Weights of a small transformer language model.
Size: 16 layers, 5 heads of 64, MLP 832 SwiGLU, vocabulary 16384, 29.8M parameters.
Each number is 128 + 32 x the weight over its row's rms, rounded and kept within 0 to 255. Layers, rows and columns count from 0. Numbers have three digits each. The size before them is the row's rms in percent of the matrix's.

# layer 3 attention query, 320x320, rms 0.0444, rows 0-49, columns 192-255
100:132100091100183104131182118141086110146083087164163135141199177157156088132166157135101164126114149179148088188166134140132090123129168077217133142149095110147155129094194129082078144151123169
117:056127139145081161142056104114121141099149201080094120108040105099098147135122114133141106090117135072098134139179133068119153130148123135068077125128154146072112156137109163120116117141174149
092:070099118146123158130115102090081122105161142114147155107072158079142103162140145163101137122061138111131096175208167112129083134141095132091111112116134130073129110143117143149087075109200131
108:105118170137055128117083112069162089087117163102127108107018123102122192103107071131158082112097133086126124119144108114135159131145098149094100138151179107082150171143105119124145065119194130
088:147117131079157140166136137133147129157049073155138143164135107126112145126061123111144152122149070129177162136054080158137170118096153121114146177153122172112139084139150092097123104144101139
096:138107117149177139121155156204132130140100105111148113149227119165132069134151157124136196196140196176081117155123174156157099144106156136159152121065105131151079106101171146141085166122081150
089:119117177162112122125122122138120165119151199162108085135121113110200080109157136214101115118131145166136138171199167130148123111096172119132100109161119138134133144159116170140130090163188119
097:147146150158118107152139137083105116082167127169161088110066143047134164167085095182103091076094065153122116120116106146137180147140115151117131107151103116115134143146135112175166093106169104
084:150149116118106160071106136127107144123105118108163101128113119124173115171130096194142143163102153139126147204179141086053094133091109090197086151138089076170107077104114111133119144167165083
097:103102138126112070114099088067136100071163161091126116130061149113151190188106113155094106073095112140124118085176125132114148153149133127068117071177111123104125139161081140139187110160149121
082:118118115110151148200104097107122119147130134113101156164182142167118148124100151098184164146183090155135124044084092170134145134143107114083114135053119166124181126138181164126148147192103163
096:113156161133141171158137162160087162172086167147135133142166132112094086116140134104130106211196188161044152154106108120140110121075132111161127125062142142148154137131118140087110177121089151
091:143118093100214115139112173125157118174137155102151188139196158117086185127175179085183135143172124130175165082123085151138175082117136134234153160065164112128087121069133140121162178131138084
098:132138123140126131174119232130139145161134105127115096169127067097124115149158101133166196153167160111121111150120152149099122113084140121157134154121065075171193128090113101119144220160072095
089:143105173128094121088146107103120168091125170126154161159153129142105069124181098163067116162107189086148128162181115114082106151105101149157116143119096091115086146110109162109135126126150084
098:156119105133091065106132073150156136144114076090122101074064153140145148142075083174047090122086115126167172144111139147101107094148152167086133173144120105109097081100143118099131077128157134
090:138186177055103070071172090081122052070176170094133144116146142131170164136132102139108142119060112123105121119076097133152091145111124167115123084138138106062073159132141119100150034176175124
088:127103167129143122112135108114166124172125140130080133092211152176118097148096126102128162098145155167150076136160099115157170143151133144183132126111149148087085144146132080176166116105142119
100:146172144103064115137184143092168129100158132137143140124118139063098188079093127134134130127145095103125142125121123183165148150123150161116125139127169120128120159055091125089105099162187141
084:104152164140125086142084138097155037177127071109110138147153135107086187111121099140134108111114077158121131099127123130200156122159124121127100115133169121094126134190181098126162132086146130
093:114106130140141082146124118140142107156141091162100142117154103142076072149095138111123152107161110127165139114098138194118155123109088111067126095179151142098171101145149094151082109122104113
083:089117122151224117171169175118072165143122143159143100144091105152114162141089132150194104123151086153103142146111095092090135159131132135188184139186178134126154097118088128123141155092120114
080:117106143100105074180117123135144174153177139123144112061124090064150154150146082187136199150157102140187090037130131133102135103130112178126096123152114119092129157141160072165154112178110166
090:103103073126161099143119118110138072166109122130130105124100101109115174089097139150168054126196119149138074115085101133147133141184150123094140092093147141077148108128162091134092184102108141
089:082140147097211112128187206153116165147164120157129100105123101175131172191120141155119112080070162183119172145115144143073151146137149165184167104143207145121159100173143154172118047098136124
099:111155165163139212104124111130106119080129187108166133125123105083134146131116123159119112128176152125117133103138138135152170144107100141127110080186104152128162190141078199148168155190133122
098:072121156144098116089129053119054107104149168092142187085102103123153156127158173103113146136085157121154117104191150057144128150146119170174093144193120155106059148116078176149171116175057152
087:104131126130057123132090080131110056154143150097093105182108113145078141123096105106125169107142130138127127134103099141132153123162087165107091108103118158113124092130202069141118084135112162
092:101127162144105166131160090111104192160167111140058151132092109128156072114143110147165060120207135154072139105124088143118125164136078112092168168142118162130126081149139148126123173113091142
105:109094150186084109120133179120156170130140165157140102139094090148159111189184088173135133155156139159085107116168121098057133104124089131105101094128177077138162081119110128097065158144095130
094:154144086141163177067125120122094095114120119080067173098156146150068165103139137150104142140143152124073171111098136069113111114102143101113114163155146151179107181098089191100090173162053143
097:121149109137073169152091123139149098139197106142142113158177130132135132077136162110090225107130148156107102190144144104157086123115169128073133161134055151164121177076118113124155053110089150
106:130118117142094123109175104133073119119093129094160109088110167158136117137138099091131111165130154114125131141157076125063139103119090097110138142060120156114129090157158124124137115111148093
095:138208154119136167071116130155138112120122190065170129070122138119148155116155155097146139189144133097155154137110145070162071160131093157110116177147138128151139179085164132177189140177124141
091:093172172130114131103154132126116128143156151156169150162143122064194092124115141108127149087089148144133178157183094087145104091088148183138122137140126177116051117136176156180121089143146145
112:140104095129086113167115169159155182145103067206091113164092096136175118203119142185166143107162064143117120127124097196094166146114085116128182100155170158115140063185146167149083125105127124
105:137070152107152105155145160119128164107154130149144138133067126120202156130120104112111145089125111140140101117114066151090160117112084159107125087128091147118079057133150143158124100111131110
090:163186072127152155102148145120130083062103171087154108105095125186078110059130059150152159108168173126142115152131106156142150146169103108134143124101133110134176123114106157071111164085148135
090:137195131100127178095141136170098108119096180067131174151112138156078127159182121152100066176137154109093118109176173125130167119106069109111145142109173149139142084096113148086102220136109117
094:060192143107113110116134114089075142076158156069102142069129095148067111123144145078115127137090159081139090118164134077130088170144160117126113155152144124081083174081123128140139094187113185
102:069121135179138089153172097132121093102067133099077196076065100140099122096144061169157144085212142117137075128116133108132145119109084093141099141107168103105180120127119185117120196121153125
091:182076151118124135163161125133120138155082160185145127105106097143151195152140113168195102163179120197142147123136113194154148114119056160155134188069076089118142084108144122098191142118165138
097:187121136111150133169113105111085108106080103126121126108076152099052162138140120143126142157121141152176071123097118172123094158215089133079131173106153133112141092127150092105141215115094159
091:179100114184107162172154141173109144119057142134163097162133131150166153165143151118119084163108136197153139180117131118092102150070125145158130155113142169132099090100158073169179131129103101
088:128162123129161087140080150160106119076135132131084149076103148158019129065152156111069148135142160082090152130176172095133125116131152125101057183130124142108163178134091093138180141182162157
091:145141057137135139132158149126141138138079112129108135075106167137133171161119133143179160165163137180146094189084158120153111170110184129123183138138158096149150121178118095076120149063082111
092:114081188137153123193166141125163182225175066127125136155175132078169075161140147140106096079101125090101143130167103156097154063071184124184160138099129159131130165144129089111104092126134179
095:157111137158156140156159164153111138103115108146131109170129170144116148108122137139175153114160116174125192111126153146128116127145150136130130098152130058202089125088170154161179111179141083
094:113130155156113101102082150125102128142212145067093133146107092092124096122118180127128111136086137074132132083205073071145114108155121150149097108114124149076077180128148081117106065165127126
103:194143094146088119115110134073129129131160124097130170136129168108085093057141063057052151071183178106146095131128120071142105174176128123101109152171141162178112119134109117081149107112090140
# layer 3 attention key, 320x320, rms 0.0435, rows 0-49, columns 192-255
123:193089061093126102104130135101157116134061100188154089137148163173141169151082112102143138167133110190150164128103122168075156084132177121140186179124071128151142079101129077109199084125154101
099:128174099139098151098144164181164170107113151123111145131194102146068061102151132118148085137119179126115169194100100144184088133116102121195087102148155102152106126061170158103105093137094157
095:175133111129105168112094079201131186119139129191168109104169052146100058157149116147113112120138138173156112139096134112122138146125086179185157165162131132140093146108155123135123102113106149
101:051152128095131173153115083138083173084133130121139116129190116088131133101174134086115149113107177100075108143167150077147089121115109134148102079085139112107075185106096150134090137128087134
086:130067149166158082125123148109131113135125151124091114128034126083109127130111130181162098087119114098124110154147145127131203137118125120144145147169087153127149135153161089122174154157177104
095:167120087100124088114161140081206143170120137138123108135108135137105145161063076189151070160155122165110156125087108189094185073117124159124169134163139144120157083143160079124103115093114124
083:082161094145146161149092086130095128150118162131178112143192119136113105111178107113104184077094157123096152111083092113145067171092117198157086076144096154115092132174163166111178136126082135
102:030142198118103116132096111142075159126150177075109172103102175131165133081172115061094102129099134076106109133159180082170119200098148158122113091082167146121100133142105210068138151137148167
093:097116105151029106148091056200115113099177149146129095105193113090115065147120173135149106102138153089131145071158140128113113130151057227098134069143155195103155145165135100098122115167139132
084:141139176158137116109125165154074136069104177120076173138139110177133112115185098122143112140100138112130099203187103125193106138155143173116112139129135117133092197143111156153078121194145173
088:132113068118180142087186155087187131177099124168147133182097174082161127187153097147152150172109119148135108139107139148105136066085121073143136112159082129175171137136167122168131139151170113
088:138115071078100183169096077109126128152159117187127095119204083101178147163116151070071125082119138130106153050103149145081099158120154158107165130141160135122091104168117150157144154080162114
090:167083119205102127068136144154104065193113149124113098115094121134125130147135100147144130104145161128157117168110144086141123152154110156092161156200132186145198150128183025176114154169118147
096:089145145119111154161101105118115100108148155149154144080134111117090075130084159160143158112139166105108145101115125161097126187114108169117127142134111153128118166092138149055205134170095152
094:131187131161128130097094088177106125069160155115083107092111131208108134076174145095124139099115148153081102170133105094162078149117133209146132131134137132150126121095169153130136099170119182
090:093147131145121148103107183082111117175159153090133072092107123157078172127113149170154109183092098122132170104163135142123154115127154100162130096183103071152153183084111089154116126204067124
089:115138128126184121151191186114136167145099135151122133167086155153210138084134125073088142125152126096148089138152096117085147140145198141183119205152107115136134149075155094191091116100142176
093:187101178154098089122154111072185104140185140089104112162093149071106161142122079172134090114127096109111084118135110118046202129110119073153159171112087129173121113148124112141144082168157112
097:134132167145206067107148178133176131120158137118097104178106180105123141106109127122127098149102130146163148169150085145078099129160177088126116186120083173131157126106197109134148131175136125
093:156093088120151089141149097113161096152121126121106131113122149109115147147088069135114111084087132143125114124093141168115190123157060069172159151078089127100182090066184059112154130129103092
091:109052092097124157109151171119118175150117095150146085123128150075162112187135127173125107191139103179127096137134209178144151137133136119124131152097097136104144085151113109128153156088150110
090:103133162170073121080139155100139115089125140097119130145140103141087137073185132124153175081142174083124151158079113121136129139114091185109133114116176076102106135109123171117123138145064083
087:117085129085094104150179125101171129086099129077172112176181151075199110161072127093127127136138113089141112144124146166158181087136115112122150145106104114163105154147099194125131116109120108
088:122048111144076144105166169131160102143154067121160098092099106052135131196124087123150163169190139138125161135044128177102141139097117081104144176101126096147144084123100147094138146122137102
097:060090131138077153069149166072137127087124127090101119187096125126101127164157169107129142072188131123152128082106150165091180116195059164083090102108176159134094112157120170155132144114169095
092:147188207131141199117088117143118154115122119090137145083166171161132133084164176073126137122116111174082109137175120074197112163067112121155089117166150140126075133130110139197083064165139152
092:107138141136186140111124098130146107118126157130090205180125167158181138101143129137085115115123168114172080176131161079202099114136128192186135130142140141102105118132170113175165087110200106
090:137032113116137113135158099081177130159115072124120132127178111083139143173130140108137102184121085129121139170106113179109165074124139065148159187080115086150114110153093125096157135091108110
104:063091147072117068143176094145088149142144162167114191027184118094094133088153159141135165168155120129107069109110183075100112157123112066139098073189158085107093102149092173171139126087105103
092:123152108062131135136097126155134166127069100094140165150156112193151179092104126127160134149084179112129113136142152084142112102158174118060122143112156121146135145139116149092084175069175155
097:161161144131150135110136069170118143098110144135106162093103068164105119076157119109078112074068157118135137137152134118108059179070140145170127143167092165127110156123155098079144085175094187
094:140090164101164077111121157118131145124170138144135124111129154124112149127060126136058182118051098101150142124129137113139101154105107122153129117125118121147141175102116137092098057132127135
088:107102113142081082074103107087170158106063161151130170193158074153149107105088128144197139054192134159122141134057146188132196136213089121170150109165169126182142187082068121099131154126130083
104:178183155177134129144100139113163152130152157107078127173153095138150108122093101144116129104117168117088154116135077073092112129080156188117087094108095148200110165146195110103158054127103130
103:119081141145131127139135190106167136189153095105095126132154107160153134174130090159125099169102105101165187146133079111083178084140136129116115133114093166129144098103175140163117077053114056
096:049084067130119109131132150118103125192100108100163144079141135129114109118130136167158113169154142167141096142105191118133160158111127086141108112095146077124114103138065165174092182133139060
093:081099069143139140186151166094187136172116107115121126139181084129159114171146163124181187176196184104088176075101143173114191111157145132171173138130180120154086120151147140087119144088080119
111:090136146214082166167066134192094167118211148121102141147139088154089130125094061102130139096129143114117140118146074069106121101119098114165122144144146186118130097152141099107093114093078140
108:144217102115168147153116105145095169158083157093112188138150112185095163119183107129121096126112140117099134124190170085178111103141144147160129128104112113086068158127108082135166109157171157
086:117160102118125104127140094096150083181101103184166189154132158178185135069143133085093163126126069136140173113139042147117125092143176165095108177090042161111158108121159111121127091110158108
100:155110138129119072086152071133152132115137109130163196124133125082087135145106090163170119173152140137109038142152139122096097142137148125176122147061067141121122056168127160142050149082162100
094:137185099155136151124102063105108075061053154072147105136130136111082165109122126124101129113207118140082051159132131178141104165179113155161118116118111083083140125118107120145126194143133090
095:132117106130159089136134176098136186170118123177097161152126160086130160128083120119109147135117099148165140163103186106126140117188084098115148136071151074112078099169082119079104148111101140
098:139131107167180176160062171120115137115152152097114110143064093119081168119148255146120162147108164058129154151145165074085108137164110176091107152145130097114128125103118080067175149166113127
098:216063039115119087213148095121148177111109131218150086149162132117119161113132111158083174136099107147128137153150058134091122119118155148108140133057109137109116074135165095127155132069092099
083:117132141161090150117126109143108106084082140136151068133099144138140128124157147096093137146114132117111102082092151105146083177069138137108077151187122160106098134169132153091123155145187132
094:076091090149092136137139121176118118085080093095128148113133112144064168157105176163108111156072146098151218089115071164100114133146131089048130126102111112117164154186144123136093164092145151
097:100135132144110127164102119128113069050084154163116113128087136109122117252139165123172149164177144158105123110112118156097129084127143155089090144158151142136128132114139113101182085127053116
094:143072147141154145213158126103201121113132120105137098141155175133159162116130086097098158102109097152152164113127110123095192124166146152114146097143136135123153100112127147140131083088140123
111:118078168117096153195120144109131191124204127169071124090161134132094097121067088114152127157102110130129128142181088114062144153105101122076100163165133158163159080155177123117138112096089070